config = dict(
    num_attention_heads=12,
    num_key_value_heads=1,
    norm='layernorm',
    positions='rope',
    parallel_block=True,
    init_std_qkv=0.0265,
    max_grad_norm=1.0,
    warmup_steps=200,
    schedule='cos',
    max_seq_len=512,
)
Each number is 500 + 50 x the weight over its row's rms, rounded and kept within 0 to 999. Layers, rows and columns count from 0. Numbers have three digits each. The size before them is the row's rms in percent of the matrix's.

# o: layer 17 attention output (transposed), 384x256, rms 0.315, rows 27-31,59-63,91-95,123-127,155-159,186-191,218-223,250-255,282-287,314-319,346-351,378-383, columns 160-191
# v: layer 17 attention value, 32x256, rms 0.0938, rows 27-31, columns 160-191
# up: layer 17 MLP up, 1536x256, rms 0.175, rows 0-143, columns 160-191
# down: layer 17 MLP down (transposed), 1536x256, rms 0.124, rows 0-143, columns 160-191
o186 094:455464514508505514465542525448540504514483460403503447356424485510554589534489477483579494484454
o218 099:472464525537483510576539485469479396546564560517531521561491488489449415351523573535526349502573
o250 090:430461494495561549506510486536447459563463549489516558563447482453471478514438432464497596414531
o282 098:568423537534536515561553557422442478529446428496476458553394487608477467510482431522467529530500
o314 099:572503455436476545490478481458504600452527446440501499472512561578497473553525462527559517488456
o346 121:463530484470539452419425478490466522506543563567511497488513520586475487787577473556467593415530
o378 089:571512519513543487523485507449567521484511478431426478487536485465505436360567539478511384480512
v27 105:440445503500527453568473572556542426448439489492455524543517525485528477521494526391517488468439
o27 089:550499484516398374543523513602497581487492559506462526508571562500532441436551496422438459416534
o59 103:413499453556475501608350489561453519421530555451520467451476529508473579483512493469554464534450
o91 096:539559518521580394453477532579530499488529497525521524570516487487588549546497446471558474567495
o123 103:589490454452585550472560497528447561540497461485445463392513487497453457548518494496469553465484
o155 094:497535486544402463397506487482499478512448510520488548504425414602533441618541506549489464454458
o187 107:516447548501432577527492559424455533535478429428490433452536491550521582433444445582498549481556
o219 104:628475468535491418523527482507470544424514547500458550499551494475499527485538671571463531539484
o251 103:486541524489577560540474484527517385470532467538510483511557538449521555572485485524564555552503
o283 110:455512537449465537443534555537488444574537434562481511579451496560476470478553458485492466494473
o315 099:478445536555503482431460523441539483542436541509522541524464503457463478626450514470439405489412
o347 113:461544467499483525441478472442497497453506475520579482440467455527538457441517343524426526505587
o379 094:484535499501568535494516424431570558528479460526530491568512567420458492518406565476535508404533
v28 101:457524594489522503600502506533545553464376503539490498560501532568488523565478519506472446475440
o28 092:552446480457514504535424492465506481483572504523502477491457422478483496618505493484547523534432
o60 093:522561453483644491452409489515430483505524580435416558587477556474512495484495446500573472551549
o92 106:460483495536457560542481515500570472428451569465526469514528551466426491497506506461460526548493
o124 105:534521566559490470427556450514450478448530434448504494533429476571531471458478457451434529481475
o156 097:539447490449459478542491496497479446450569532529388496512486449435529470512525488418473506424454
o188 087:622540460549506579443501531560517475543527571500499465503512557407504584493448436510438517556489
o220 100:534422501527546514556452530454504601473435495494454568394567510527510570382474500474511443535556
o252 103:414533492602453437564483486381500505532484413566518448543475433516449498568481589461543533528552
o284 093:422504505434488530474478507465584488492501479514478497490512533512485438389577446502554463466539
o316 091:460464484479420412437519555550450497552427503409649539527506426469488532538512535500510513343514
o348 111:537496537520512524429575489553647493587487469558482439457505567508511509508551519534478447454508
o380 094:466618523500490504463533529513405525440548496615517475429527446592523422509541610581524505518445
v29 103:487479594478574397583546503424497480562448442445463471465467551532528503507514479473490447461509
o29 095:504504516562488487498481525498440450544481550417531468559442514390530519483424468505615567527519
o61 102:507501502494540502491517530508593467555588495440448461509540542539350526478517509466525466515574
o93 114:515432487531517490446503405486497501504444443464418490429402458598545474399549454518535519466455
o125 108:462588478433559596405512588455513531481533535530488390484522549533544455484517550573470529471500
o157 092:490459472550458398490528414560418467428450523458541545477526434453565458469437522533472511451475
o189 100:580541484409476491473509543499538471451503488528395567506466517447500511709461466507566415441448
o221 096:443486526469531509529472504541482565433486455579475517513457546478509527447481468484516437525493
o253 103:491489444447434607583607540485509482644493493548559504537393522447507535453547486484460583372520
o285 100:515454539534543547504535556590463473510532498525511546505588426454545487501532594553490450578456
o317 084:411543595529539519528440536427529464480482516525529502463496400556480497547532444457469559488529
o349 117:539458459456466540473493454458590457472474458469509476547546533490444504450527490440475507472547
o381 093:490493543494436409526515453515449554458547584474557521521511497522526508427504489465439604608462
v30 096:531588469518467513523488514491572428470473500611395438507570581527532455617557517504551504486401
o30 107:536446467522454459549477511468497560635478495441463529462515442435546508513470477530551526510540
o62 099:506494537414494459478471452489502485523573508531507502524489491517527565502472516491452533444557
o94 097:492518453500464541582481571437455482577424519511432446487494471513495477518531472465498554486579
o126 104:511504590465482469449533528464561523452469460436513491496528568429514497419533556549442381547395
o158 097:468562508605558495463472448554504530461517509563488530501471540500444501617524461524496548531552
o190 102:507619482498643507557446546513468456461564598510459500437507454588470532363510425497494448485499
o222 098:452458548526501491473535487538565524503479436493553503524498504512550459561373480456521535503441
o254 095:519506526511514535494396461497495541468489507523461433510537471483547458543518570541552493496516
o286 099:527497444607496499498498499501411470496495568489533488428471463473402460534526538443508564489489
o318 088:448463458482471503498536361481519470542488497518540550520553513427502477545504468535575544531416
o350 115:483496490416470562495560530470539531469548424503533505525484553599477520463507463531450470489550
o382 105:528390402493464467446575471546449462479500583523529516575441484485471649346582501520429452473503
v31 099:406511497476480549559522532455445468460513611578582473452542563471424538476567498605487494585478
o31 099:576578544484478484526492525491483445462477544421536503522500513447508585502509492483556436559472
o63 104:521432443512491507577480413530464498484441488506443585425456483539500424477525513543471462580526
o95 102:487546614417498452521550544466531425530515427561577455467452606488531442302585369499475421514555
o127 109:536541567482526548460535402526546514510490494479423516474563484521469512520465563447488490403473
o159 082:454431417507432473584459506465590563533559482457456492645529492556591531569513591411529407524493
o191 097:542491478485481470455575519464489475558590546540532457515495544517486406623465498526536551433543
o223 100:542605587515530487432410513560459509376459516452450489439491595514518581499414478553396527517474
o255 100:412611448513484502502463436528513518455531529560546539477438421451452514471512500484530554452497
o287 117:431468522527475570507606564439486515597567481542607524552525501488551593701454504499520531518421
o319 100:538449528535508557448562453539544499547528588561540530481455523524434537453446448563523428513488
o351 103:434381394460515416517477523478474548527447433533547501495480380471565458452563541447378588500640
o383 093:442491570571529515490476463548497473473454420480415416478494500397454470503463487475477597438453
up0 105:490536508547492437555502499575614437478563532486564544427459497532436502488507516449545506400434
down0 104:538464485558549574443419472492513480485481529509459479544458482540496483444451465399464470511567
up1 103:465475455530507503528470606510530527433466477373435483483534591509531617449440478448513441492511
down1 097:472538508520464468459544539439446558463571579476523456489515541471459464403570537480517442506452
up2 097:475579564486457467451589513503571574611480512578574501505545449521525516447505494482548492501566
down2 100:603458476440491529518532494511531394567529464465582544460530531499477425457489463541433508499508
up3 092:398417591479499484465558515459507546523511566510573492441391436496489557468498484443509572525423
down3 094:553490457536512561483524521502458394500468575478504512518518511492510501423551590534477508447546
up4 102:393551505458526481464513516476544599428466509501463432450499445504531489426422586522512396456435
down4 095:487484443559391474481568540501417462468411428473527516579543458514425384573551537523509537470535
up5 106:509411514435475499453505408507531530574428475522453524542440509528437474562505539415510509490512
down5 107:504500552498517558464484440520470508530418526475555424551485553627482532478474563359403515460488
up6 106:620533443516472570521374574489496473451473507430581452482457527511573561527558513415500462545480
down6 101:530604533615441470466411532412483410470448439568397459531532495486464490595509517465525481520468
up7 099:467536486464537466504435422501550450604489503583528417564526520483451551496544479480527534480422
down7 095:498527496484441492531470576439501568441593499487505538509435433493473588484579514484448494497573
up8 105:512479618525515611487474488549495411442539476484497499488520408501460552492556509467430477427438
down8 106:503552475460566473465501466451466509533552406497485421523441493494430379520521511522552535625502
up9 103:533500445526523447476560522480445455548516452470463484431456594449558477433568484505454539519556
down9 096:476513562476555479512532498530528500385531520537465468463459517573471545588502503488549467475453
up10 094:509476590480464482538481484372499517422475571507520510507480521535534481468489498528473552506485
down10 097:495506445481503529481505502457432446502431484471506548470551451401496530531464441405420461515525
up11 102:468502532504476411488603482456495473459559515510507441492516549515423504474467461515550550560490
down11 107:491512495515448468495510515509572469567504539574325492518417461506505520659581463596516515468519
up12 101:465462539489568493437492449532485529487538499489460489498526484396421450509491554557504540436485
down12 095:524470576497499445585551491480488585497454396429445410439528494395468531434484598485503524532595
up13 098:591489492551585401463395458429485518573543505536563547557506520457493471462516501559517426485512
down13 105:516609608474452502425455537490444516485612460520488586516484559586438561529497515450430426530510
up14 095:481607443489567475508591414516542591515540481347497514541468457501525554550559482514515485498539
down14 097:565519479512533485578532497467495496515443532494401461497514610448465489513458460526525478682510
up15 095:427417457441453506537575508502465630579466571578587420461502524483526554428543583507431446422481
down15 098:454523489500550520433463528478543455520598554544409534550468494504434503538454510413533405553474
up16 100:534612538508459383502472468517452554395351481509489419489472455482487485421480505443498478636479
down16 102:475560513599518460479478531409493430579557519440509576540492496443503443603491496480552520513467
up17 097:519426464482439449435515491499480468542438523590516512565467450513476523557486528498472515543476
down17 095:456512525468469491505491523538560509441606431478575469490419414550529603446436505565496543527475
up18 105:477478508425579491552406456510493497411499455519558468523573579442436459486523494438544472610510
down18 111:481433622405535526458557495528389517540526501488553627496474498487570455563477351497552660563601
up19 102:438565524395584496542481494595500509530448467564466462389621561520541501496460465497503565549407
down19 087:472529457540417472449518445480464468537439500564519518543461522507468534478517440432565480539551
up20 098:548543467501406436487410520533509507512621476527476463439483398528546392506515489517511576513431
down20 090:574577527523540511433533447483507460536506504492452444514455500378499493568512433529502483421587
up21 095:444487547549499457501557540403454579439613553590534512573488495470441565554482498435539463594526
down21 085:550439475538482558431513507602512416598502450432441477549534511428593494600541471477468588492439
up22 099:522505573520614462525549474579469498476483541499534508490555492437510489480676411454440445581552
down22 100:483556527486496462658504593489539492483484530529518520479522473424538495473493550494479367476496
up23 099:461492538438545408596530509469496474472533431419438568571481583509454509505573491441387457484507
down23 094:486559501475423564447492518473504371528499448579443468462502534459533511504469487474630559483535
up24 101:510510478421532522505509484420484466596535450480462479506541427505472484548457400503431597480470
down24 096:525494528509508382548514541524534547520466525421572525457528496581522498489484386441572540545608
up25 095:444448488533590488497570549502499505482598484552519529570535481509421421498522496496401485496479
down25 098:550531450502377537415457509556568486594513473421549530518564543560491497540506491516432597395526
up26 099:512508416489594432478524475498491485453521507554521511553391535597524425476402543512432516492457
down26 102:357548515605538500529589483523516497520596559542421550464500481517446536503520547392483450510415
up27 101:629529515506485537626484497523464540489456477459403636473430461584540451485483500437500541474490
down27 100:419527472518482426509431544398543534463543520428564383489629525493449455495503481556474553497425
up28 100:547502493527451476471561498494538500501535527523517438559528506433507544479485598359583539514495
down28 104:479464494467467510473426503519418435429474439448458462562553462534542473451602524484559459505515
up29 101:558478455468496525456480520474541519533500489549523549406451516503468585508438435488510480414509
down29 100:530427514544459545469404442423478460518471499416518533494551563516529536548475527612606468511474
up30 097:464556476561465464440452525464595536511576526417541458534412483481514479503587512578481492488616
down30 091:581487386483490582567500474531545473440444470590456488449525398513509478507413478446495515487393
up31 097:502476537492524458585545495517442438576491526495488516550509578546499464490402502405479566503539
down31 091:517480517470518480533423565525495509491523500400441443450464498498498559449584607460527512491465
up32 095:532502456529565523462479435401483410561469498479420397550515507533459543479460493519557482559484
down32 093:579503503572557574451473467443456533514573423530536522494543552472503415530547524515593605449446
up33 099:501513455416544585543523472561509584528488596517478495472475494467467548460581477604562469445484
down33 089:472485602492519485466407471570476558463475512502500417501521463525620516492534534530445453559537
up34 100:503460431579475570529562494496412481501568483447483540467456452544554418564552391438556471443389
down34 099:479535560520449517532507479442539524460482487577540524481496436551502452458490368561568492459533
up35 097:504617509558490421501462474525586599524544481545566479506467444405483533560531581499492445392423
down35 103:515446526434540501491464608514461567444501600452421617601516533504479502480469540503577371534584
up36 101:431568565585518484489506476514472569557585568585530484510519454535510530502539380581520604566396
down36 100:502467453509586563472493502471466488502466490466538490539451508500500558556506612401499395452508
up37 098:589441545465459477484489524381573542480517452445473521526486493521535518498553602447485458483454
down37 094:433489579568430572515505476474429551438466571487543498554494511526542599596518444568503403448518
up38 097:580476495542585504457508455412426502511470418447521515494432443546605560457511479491568380457570
down38 091:523555473514580519460440509430552539560484482526462604489517473503455472551464552473548500444506
up39 096:385555443519513518521521467476491490481470486547479436482480414485527538542554473470535548510438
down39 091:522554546475592453475508454554551481547445466461508495463527548494530523661466465533471507529498
up40 098:492503525492518481544555497516535504460487475494446442351465484567539453557472504478519531384511
down40 100:480558518456520485491601490489529460507462505584508520515529457531528557507508481447517528453454
up41 102:507505510487375441420550619516473493474556462505538466556469488531626517528533473459449545502523
down41 102:424498490432558468532611501587465552502507539561517530388485393495465501465509571468472452491574
up42 100:620529453444399499508463489532463491495600528463426411469467555452472531478520486429478474406557
down42 098:567426511540450429464434530495504412497587469435491433467435472553420512536549487470514573505434
up43 095:484551489503594498521515567464547496355609501415483463521465465562498513491479524496542442450563
down43 096:496559460486470498507459565568490576525488511465563457525473525509573542438525509513380461472467
up44 099:434519446483476512556579523500523485487556560514507513473505474518529519449467527456563400535533
down44 099:497595417478532513586452465469436439467488567541550404562485510477533520539506566524528452452432
up45 097:423552410508460497381543467599500486553502477475505448503509480514458543409525499448567497483468
down45 106:549500467549530517551511485533446469547612592435451505534493553549429504459458538540458484457462
up46 099:545545493527449444517490501395492491559484442461553492467498439558500494528529446467541556563529
down46 099:424469494522533474483504551587511578426489556497543535403453504448524534400458540554511547480562
up47 108:515510473569551480502406567466501537538503455563507536487544579559518456603552507417589507513451
down47 118:427578428393546506572442542449463506578549495412581517485527480555435421480615414473514441546454
up48 099:535483550488541541487496485587416501479469386441456518538593523508451583460415484472505550531489
down48 099:491449497486488546538470553433486501460459402541449558536531467545409419501551541542515505503465
up49 102:582393464502489444556503442428498414503493521538485549583523368475406498549520467454476563497526
down49 097:465435447485531417568449490475481538633521466523532458527465523466431503514574460476581394538562
up50 102:524568498501455562469461522486505518492527424424512421485531428511460520547527468510490499487460
down50 096:480522529468554443512558526572557619499532548458518582500430505502425464420453485468540487485545
up51 100:410500458431391503526513462439459608640570509474485469517498497433611455526471476562534479474506
down51 106:480548453521482524429504518556531480348517455508477459401521502460494527597531559431554528534489
up52 096:526433420574509545531474442513418505529493516477471412555521538483531477380440538401540531529478
down52 097:477531516491498523535412494504534598484525461501398487466476524517513431385576485598550551532514
up53 102:466552586471501536607494487483490486581482523593511521479505441498576544457436463513453539545471
down53 110:471460543574488537568435465506429428426458456469454466484580558505531468372431503459489509460535
up54 101:493525533460460462485590492438487511498502558475535473502531626495513443495506494503598491478481
down54 100:570462600491524576469561517499510505481533508581517475566428503552477588453418504453537472531526
up55 094:676439483398427520551565453429568607516460452478546409465475503552469534438498433503529463489437
down55 090:531508576428586484527440528508464487482383492486483506483496432428496546550373490397449469542512
up56 095:548518423449555409485524538477573567596569416457469505443482510563498500548562566525544499506455
down56 100:416525487505452544524598548572514525493562502562505524483484562517540456450513562459465530485440
up57 097:573449487521529512538482552457504640427503533525463518395468544476476507513441507507446400495519
down57 095:428465503443551503503492489479444565527444376431549458545522456458541544388537550446555473521450
up58 102:448511416542545514501472403512454567391514498551529486414500418491550549482480440533558481451569
down58 103:596608414477480466528557498510445518486533485445467455584383602464414512469474455489459516529505
up59 103:472522563504544521545568488513399516481481537534513522526450519509410483530555482585484544498513
down59 092:536428435507511393510553513528506552495518502546524432444578476574364544517474540491492413564490
up60 110:498473486498594553532555460421413554577499517539568413468512524539454454566476453413521529476507
down60 104:560519492557513489544527442488483462507575570540549486441494454553495448418483517509416565497544
up61 102:405550531520561441532423470504508462459501495503527489467450489510524457504501562511473401417458
down61 109:474491484631598510436597534468517467393501498568535506565445395629512545493418515523444477494556
up62 102:550582490437512461549468506510475608496559526536464449430510528423500507538471463440513481465431
down62 099:518526504489512450518468502560572520500496505453439522510508524532454516486436582423447635508470
up63 098:459530484532484438490543459461468506534483536431384550520458600563453499505447486515523489522507
down63 099:454477489448432541459508495450528552454466552480486447471494513486472575527553506490526538515486
up64 103:584582471423407480514558491546548500552556488550472559517556563464534498566457493429392491529541
down64 102:557421472490563451493430527449502566491430408456581493563487500431524497580522582576460566527481
up65 100:479657589554481479519489522535425559497479516618485430525513534435528509510507501554513552549557
down65 099:516354556478493377553491435453485405558604508420523529533441602537516489529376409542546509555485
up66 102:424594572380559562643442420488538579429546522580558491565505500490566572503529463531422518527463
down66 099:442518481536506469448410494513556481559459441544568644509441461473525561571474493485530494582485
up67 103:506459413433544532489508453436464527488422449541496459526507532511503453475440498447589520502565
down67 104:453555490588495504543483426500522410502508528507512483400458542453425583504511574578562546469540
up68 105:495552591499522486571500459472502493492538557549463521547498554620529493562479486407510467421413
down68 108:458373549469451481539489517541470531509541434411521524540463535549502530475438453507473521622511
up69 102:527495526455531605543508463515482494542532535449462414473549493506491568522472521443474593643517
down69 099:547504479523493536503577426569639521462477560415492525504545507495492465522506482605511584469547
up70 104:516537570521493551570490481513544557518484486467583455433477514499421550459514418587554478633396
down70 102:473443478476492471604522508481542608465549439548543384464498474530498570561520522481530514508453
up71 098:495528371515560501477478557469519492459479500507431514436446585579555496527506553442573504447553
down71 099:438463549485543525530474427602460468496471488432560498490537520492582471610538517482419376439494
up72 095:472564479487486445541399473603440505510540450555536604517518559472492474492500445397557463518416
down72 095:458490508531421610557566460605509515486589568499485479431528517458425471513529576541575504495419
up73 103:526533498438483530471430531496515534546506530387522505547463460555600517407413572481547497463460
down73 098:505491540512585561449525471514506492632534519486518569475535478460564603522441436503548453554506
up74 100:459451437500532375503466404500509524485548563517573538596510467518457564483462526526469543570515
down74 105:545476424523479526570493569506514580448569541520444519540541543550419449544561534479461499415506
up75 103:522523500501513504535550501530521571510527549488432629483529571489474492484524478449456534473373
down75 106:445515475465468447576535491531545540365569470523549475528593531447501493480525469477543485456508
up76 101:472466597553531486520590485567463484466426485567433528480559436540589568418536468440534482443487
down76 100:406470490490572477526444429482511535592488515553565487477506530472491598429562572436476465478480
up77 106:540414380481434455486435473521471478516484513536432498541542498537541526464577466582399528441522
down77 099:498477442539436487511477495510471438516441493426442513400502471495510496395450469487568593517538
up78 100:538481561467605467566480454451498502387402513499490549433555521523583458602430458534509525507380
down78 101:513463465468460551442483534456542548577441510481540433549453440544432426578568484395554510374488
up79 102:543388478427560480412420479479480597553454482488565478420463465508542494453503441538467502490540
down79 100:442439470457434464478538369586495627499403489495515564551487484575486549420503531593438567479542
up80 099:491457465470553411557367533491464521491461472482487441426519425392585378591467415475530499476538
down80 105:591481532459514559490571459436523406519462498515483537515551517532413601514526418377468562513432
up81 101:470558464472461503521464556580446565503508545484444502615505475525458547499509490562563453549658
down81 104:464476396481584530554430552488437469531545505492517501493416513473494511413476543420548432494360
up82 102:549463493486504468427565461627518555391394454503560427438511455406489523486531549505528478419537
down82 104:446547556491528563434503616432505517493541421505522442563537541513526567439494514504494522528471
up83 104:571497525501523500476530498535442451542564513541574551513486540550514549398514551415455532447500
down83 099:544569549561597591445468428518576464506513527484482541466457547430510522671559476503613476529528
up84 097:436470526584548559472596602515581385460536440455526479421432480490423549556532510552506502496453
down84 102:480513528510533559478490402507552522500562442543432477492551502476505517519546513505492467448586
up85 094:513474418508511551479499406515545581517499534418528562483465428437553461500453568588463569580544
down85 095:462483607533467494493504589367391558426528510566438548496468531529463625498457507444563444394486
up86 104:525467575504559432416440536531456518467540484543494542459560555483577535501515534466435419436454
down86 099:551438423501511645515536476425510527587531521470429562575470457601554479480559539492562521445421
up87 101:559482469495474517541436481457526516532422512405421488510491562521461455435515494493437515480587
down87 102:484512388497506475568599399421477431495393512512496544533484404536573477458463427514546494508494
up88 097:495505500512568514474375442450499451453588512535554594567487549472543564564521609476497544439497
down88 094:432521466459464440482644413590525540543485501451482445569526557532441469481557489518445476518522
up89 099:422465501444576545505514504471450512550490548377469582512422486568485436559522503413559405580637
down89 098:455452550540598451508495464499536596475611504430485450425534495452496467550508388504456568531463
up90 097:481415524494527422529501571460449639548473558531545498449466466431591466592530481436510410479410
down90 089:524428516558497566457508584473595507407480414502489432500458566468464522499447533524466507447456
up91 102:464533513461505525502475444565449423494494517495494435538588556531500432551563471495466438377596
down91 096:469550510511588472432484509449493581524538538537509428564464581449484493535516509507488410596502
up92 104:454620506496459464487485547494415550490545507506431478509470412553561433434523528502579469565596
down92 100:485420552510573612481426545462539506502453401391522465501568583492426536540490402459477575613525
up93 106:478560537496442503617508490499449544489400465444551395564515581548507604488508461457572489484440
down93 103:474512458497472479428449556487506466606581533611527518354444479450452475501480478521508482388440
up94 096:508562492439439514542455451504545544515497466491496520369523490540462504449552507477509434498498
down94 095:439574496493510500484457555475542625485541535486525435493559537493511564500510537551529455487462
up95 099:546474445517416505491479508488540511534474585462450488501463461479575575574493466502490496414487
down95 091:490653618424533516492543534513413555534581482426448408563500466482476422492542506559487440523559
up96 101:510541535548571532578449459446486571501505498537474507419494431470443514475444463469589494483445
down96 101:500450479581427560535542532491512513434519526520550485521529464502482582455500538458506452515432
up97 104:422580542558473501513574519548481477463470592508444538470531484477480518577555441469580497491576
down97 108:487439520515517475525461515470470539445463496529574507501479509475500485497500522577515483520498
up98 108:476425515580498524508552533557478565495533549550469388544458498464555535460484477556557566474363
down98 111:493406455473517625436490481600510525457445488506537502467507544555524479515522514508477442638443
up99 106:483509540486513435645549371468556593507430486523510495580478439486586556476484511530520540414512
down99 099:571481496576443587471415524537459452503484512448346490506462527526540512569430460534506507472489
up100 101:576524437443521522515490562436522459528551539422451454504592499408475431572495475477565470617470
down100 105:533439511451503519493507418556470437494577529617441454481406521570487484515502539525362424488524
up101 103:490507531460545505512524571551469501508536526565492540514484539475413548495496438568529458451522
down101 108:576591544419517547613550483569580540485504475469466487569477474510436536579557551571563528498527
up102 095:500427514477495516477519479539494623514464522437538549524589483448506429583519552438504509506537
down102 091:480521432544435521597480521476567514562515544506537387478484478471535627554483578554529593491556
up103 100:524477576515541541464500373474422490450492533557494533523417496423579461551471420537480446416504
down103 095:568512473431512501552558632469446452488443484468422446515378514530465455475506528469494538490471
up104 099:502509568525511432502542523515508536512573503499518506586482582470544537449521471529523411443452
down104 101:453504458567507521505547548474421552528592472448475511445517460616479468508483576446582457519545
up105 096:521501453482557471602430525480448485557399452532588596421474509466489423484473489543535444546395
down105 103:571403461459475502450437537545578494580503490470537507534506543441504559474487445485526547521578
up106 101:523465469589495507555536463585394457467389451557496539537480585489515500444484448517502502488558
down106 105:468445416487577464602522471521565482537578500456552537525456432519434501451443447530479487542433
up107 096:485522480522552467471536564576494540480514514429549365461524555466482457451537452498536500512494
down107 100:551487440478519456518348499511551567481507490467501477618430523507467559557559511464414464576480
up108 102:499480540504470468516511513470465609546548498415619460476395483491490502518636438453580540427470
down108 099:468505519565456498515509484566558522459515556501469500441420538504501476515414604444457475489391
up109 099:498459458446441506450552482472538502624535544469482530493594512505517524483513579487527542552438
down109 101:455488441461537473491389470525604471499460515537564563545450496541481523444489499567476411502562
up110 103:469512547477564493451535476508452521506510456451536521439399464533448426617575494535563466511591
down110 089:502478429493549609370501551410483518495438530492434557450458582524483533540543560503550499511508
up111 099:568536516476456529470548460456532456487488568609506482476544419432526529530470518455490513443511
down111 098:531456510497548475536565382488376547538546505523482527459497550448548505488434484458465485512488
up112 102:473509515466534564409504503538464490556484512551473590557482444467475562557494468577447486486563
down112 105:497576552511476527492548462538430558608467516555590560452568455467522430459512477481544519557481
up113 093:569448494484536507614480508470481416497524598462488620553451490502428505576422470481486517482550
down113 088:419497578461580454491448417506448549422456479567474447501523475567553504497476564540439418514485
up114 101:567466473516437435576535623490461464523570512535441537531462471442438470477507455478502542435452
down114 108:548430434515449576517494527564550409447469472457451494463451395519439575438498549490559518447522
up115 095:552501515404549432491483544540494490508602515475437463464481491483498480541495521471600443577463
down115 090:500530425552508597566502503547514478489493468585473534447403464552512509480573499559565437504475
up116 100:501410516571469512485489434480454529498467460474480507441459498549506510590580498524548598461478
down116 100:491503449443503589538487514555661567532544468550441498389420491441479505463527567491516430401487
up117 103:490578483510474476562472426504478487518533471507456501452493497485480472569621487492512497500531
down117 109:500515537494446454456542514428593481583512479471518527495526551575474562519510471540494565481447
up118 102:411499397540550440520486478445547478556512433545494569510497477467489438475505433506504568436445
down118 097:535406523482593515547549491449515500603470556498471462414539459503491429412506405552476589407474
up119 100:510404482401506520541469423586567454592523570473522472575471475493508546490484523503604538480509
down119 099:520518426530399544512490599616548509560545480447599483574541487433478513511480454507539506439579
up120 106:500508584536425483500443588498463438508503508577401489543514383421422522469561483465509450490486
down120 109:538544462489488539539467478484471531596548434453477553506482517479479458531543439499531482461489
up121 101:545520434521522522541517537577497552493463619473512504442464510448591423385605476484487554480433
down121 095:435498480528496476561512561631511562424554502440398444535501451500562390489446395443482442456508
up122 103:521507560412549444491472520549455510464478576484509395497426512490534481501518507583511529534616
down122 094:523545475484542469561445439487459509517523555584415541502478500520378437578449572465500526530481
up123 099:471528544515531531556507434477553431468545535547444427537524473491504353487508508483558575478506
down123 097:511467539431467455478533530415503649479554472527556449412465579483517505522507536580513574480530
up124 101:450547477500458482541690415471463455483473445379444394545500480538492600532460526446516526461445
down124 098:473491452493506525514437468406466439479492560499431543438503514518504513515481427494511530572489
up125 102:546542551501467606487554517506476506371508526502460476485556462538512533445439464410561480544525
down125 107:544544447371539429440466567529463594504545587507459514476488427505427532463450656515459539588478
up126 099:477532448598494494473498565500483482443469362512506508530430469515545467632429526508454483495529
down126 096:529553450427471399503483425482513545520487511503536479521493458609514499534501515402537510443503
up127 096:521560407541503405450541509567608515476492486515513556502442539545460473504604484459507430507463
down127 095:505460487402466528490519604429471452541514492547523635481620506517586456503509576503477563456464
up128 096:549563398444544544456491472483461384533459501585544533532489515524555432474487412495505427491530
down128 100:532491500480469486388493424471452489508488532398416551425460417578486541461483513481433528463486
up129 099:552398608514519419497396501556440491528536448548490439464563488456506470489536416471512501529524
down129 107:428534476382469532482468498513581572458428508524459448457460539510514469547600481527445548462513
up130 096:529554561520476482447509559490454436470519441449508484481485501550446529501576524551579526602455
down130 094:441462400470519471566572486527533445526502465511550507495482547500473513432544431494393463470447
up131 100:475530439401493544528603562630559527507466512478449542588480407489440498496598515542475479512542
down131 100:495410470478546488540397446470461469477575501385446406500515576515552458407519452563530541436486
up132 094:630442498558509476555520613571507498544527469499510465591527455449570440478550480479474508419548
down132 097:466454507499478576513548554406370582489592546481559515541553510499546497562518484487445523512470
up133 102:498495506547366578411488437453408578532535531493489504515470493451514512556414436412510474479462
down133 106:430580471590471534543499537464434512472480549429457453475487518585518499533564504473518471485572
up134 098:557526487590582575479443564532385469498465515457548510430522520533447569420532512560578513561504
down134 104:486480462399543504551513453439557564459497524422470443495538559447475528583529414359454547578542
up135 100:481549498501498505471470535540520367381474405498520481420566496469542514498562498527505521545507
down135 096:522455512550426526567508530459449484565529548533517539562532483509459472583473445406480495436461
up136 094:449533548483562517509467556541467437450524483569489543420485493475505485447489482444531548445484
down136 093:511484549489493525517619475506516444429500471508399334495467536520546514432455607547526474478539
up137 101:483443514580516481496459435444504476537516525490522479525507379489502490500479552417523555471547
down137 101:496501530445511467568598521560436507499448526511474505435508552450513553517389468596466479573503
up138 102:481582448446432507572429540548417414513497416458439455465489525474457433449545517549499470505453
down138 101:357560468551511427533548421524516590443518476457525506467513508499467505486500500486468546527436
up139 100:528491478492564472491493471376514553489526504489435514563442437510496523483565526480365424530600
down139 104:506515480441527550477523472420559555465481472595485549525530512462484482431465489586493489437449
up140 100:493521640435489486592599509521553539481468512428542572535522534408447539523575510413460457503486
down140 095:528515446430472387467538543594479477413504548486521556498512429514527462474544507590517496487484
up141 106:443490510512338537535599470544543510444485488429505443494513431539525554471408546455520516492474
down141 104:560443538525557444500422495444569506489496553457521496402571494554450443523552459513497472470485
up142 097:511412446530464416555573558461514450389555489462495565447570568467463540468500550562474521469507
down142 091:520562488531549454512519477595460528468447557655458429496527458535570496474497502470501509519548
up143 099:502497523496494410528489406528467499491476430440471477520463507392549493468558433529401443489514
down143 103:542548485493424536401503379541545479448455459493443446523533563484564504480484604488449518559522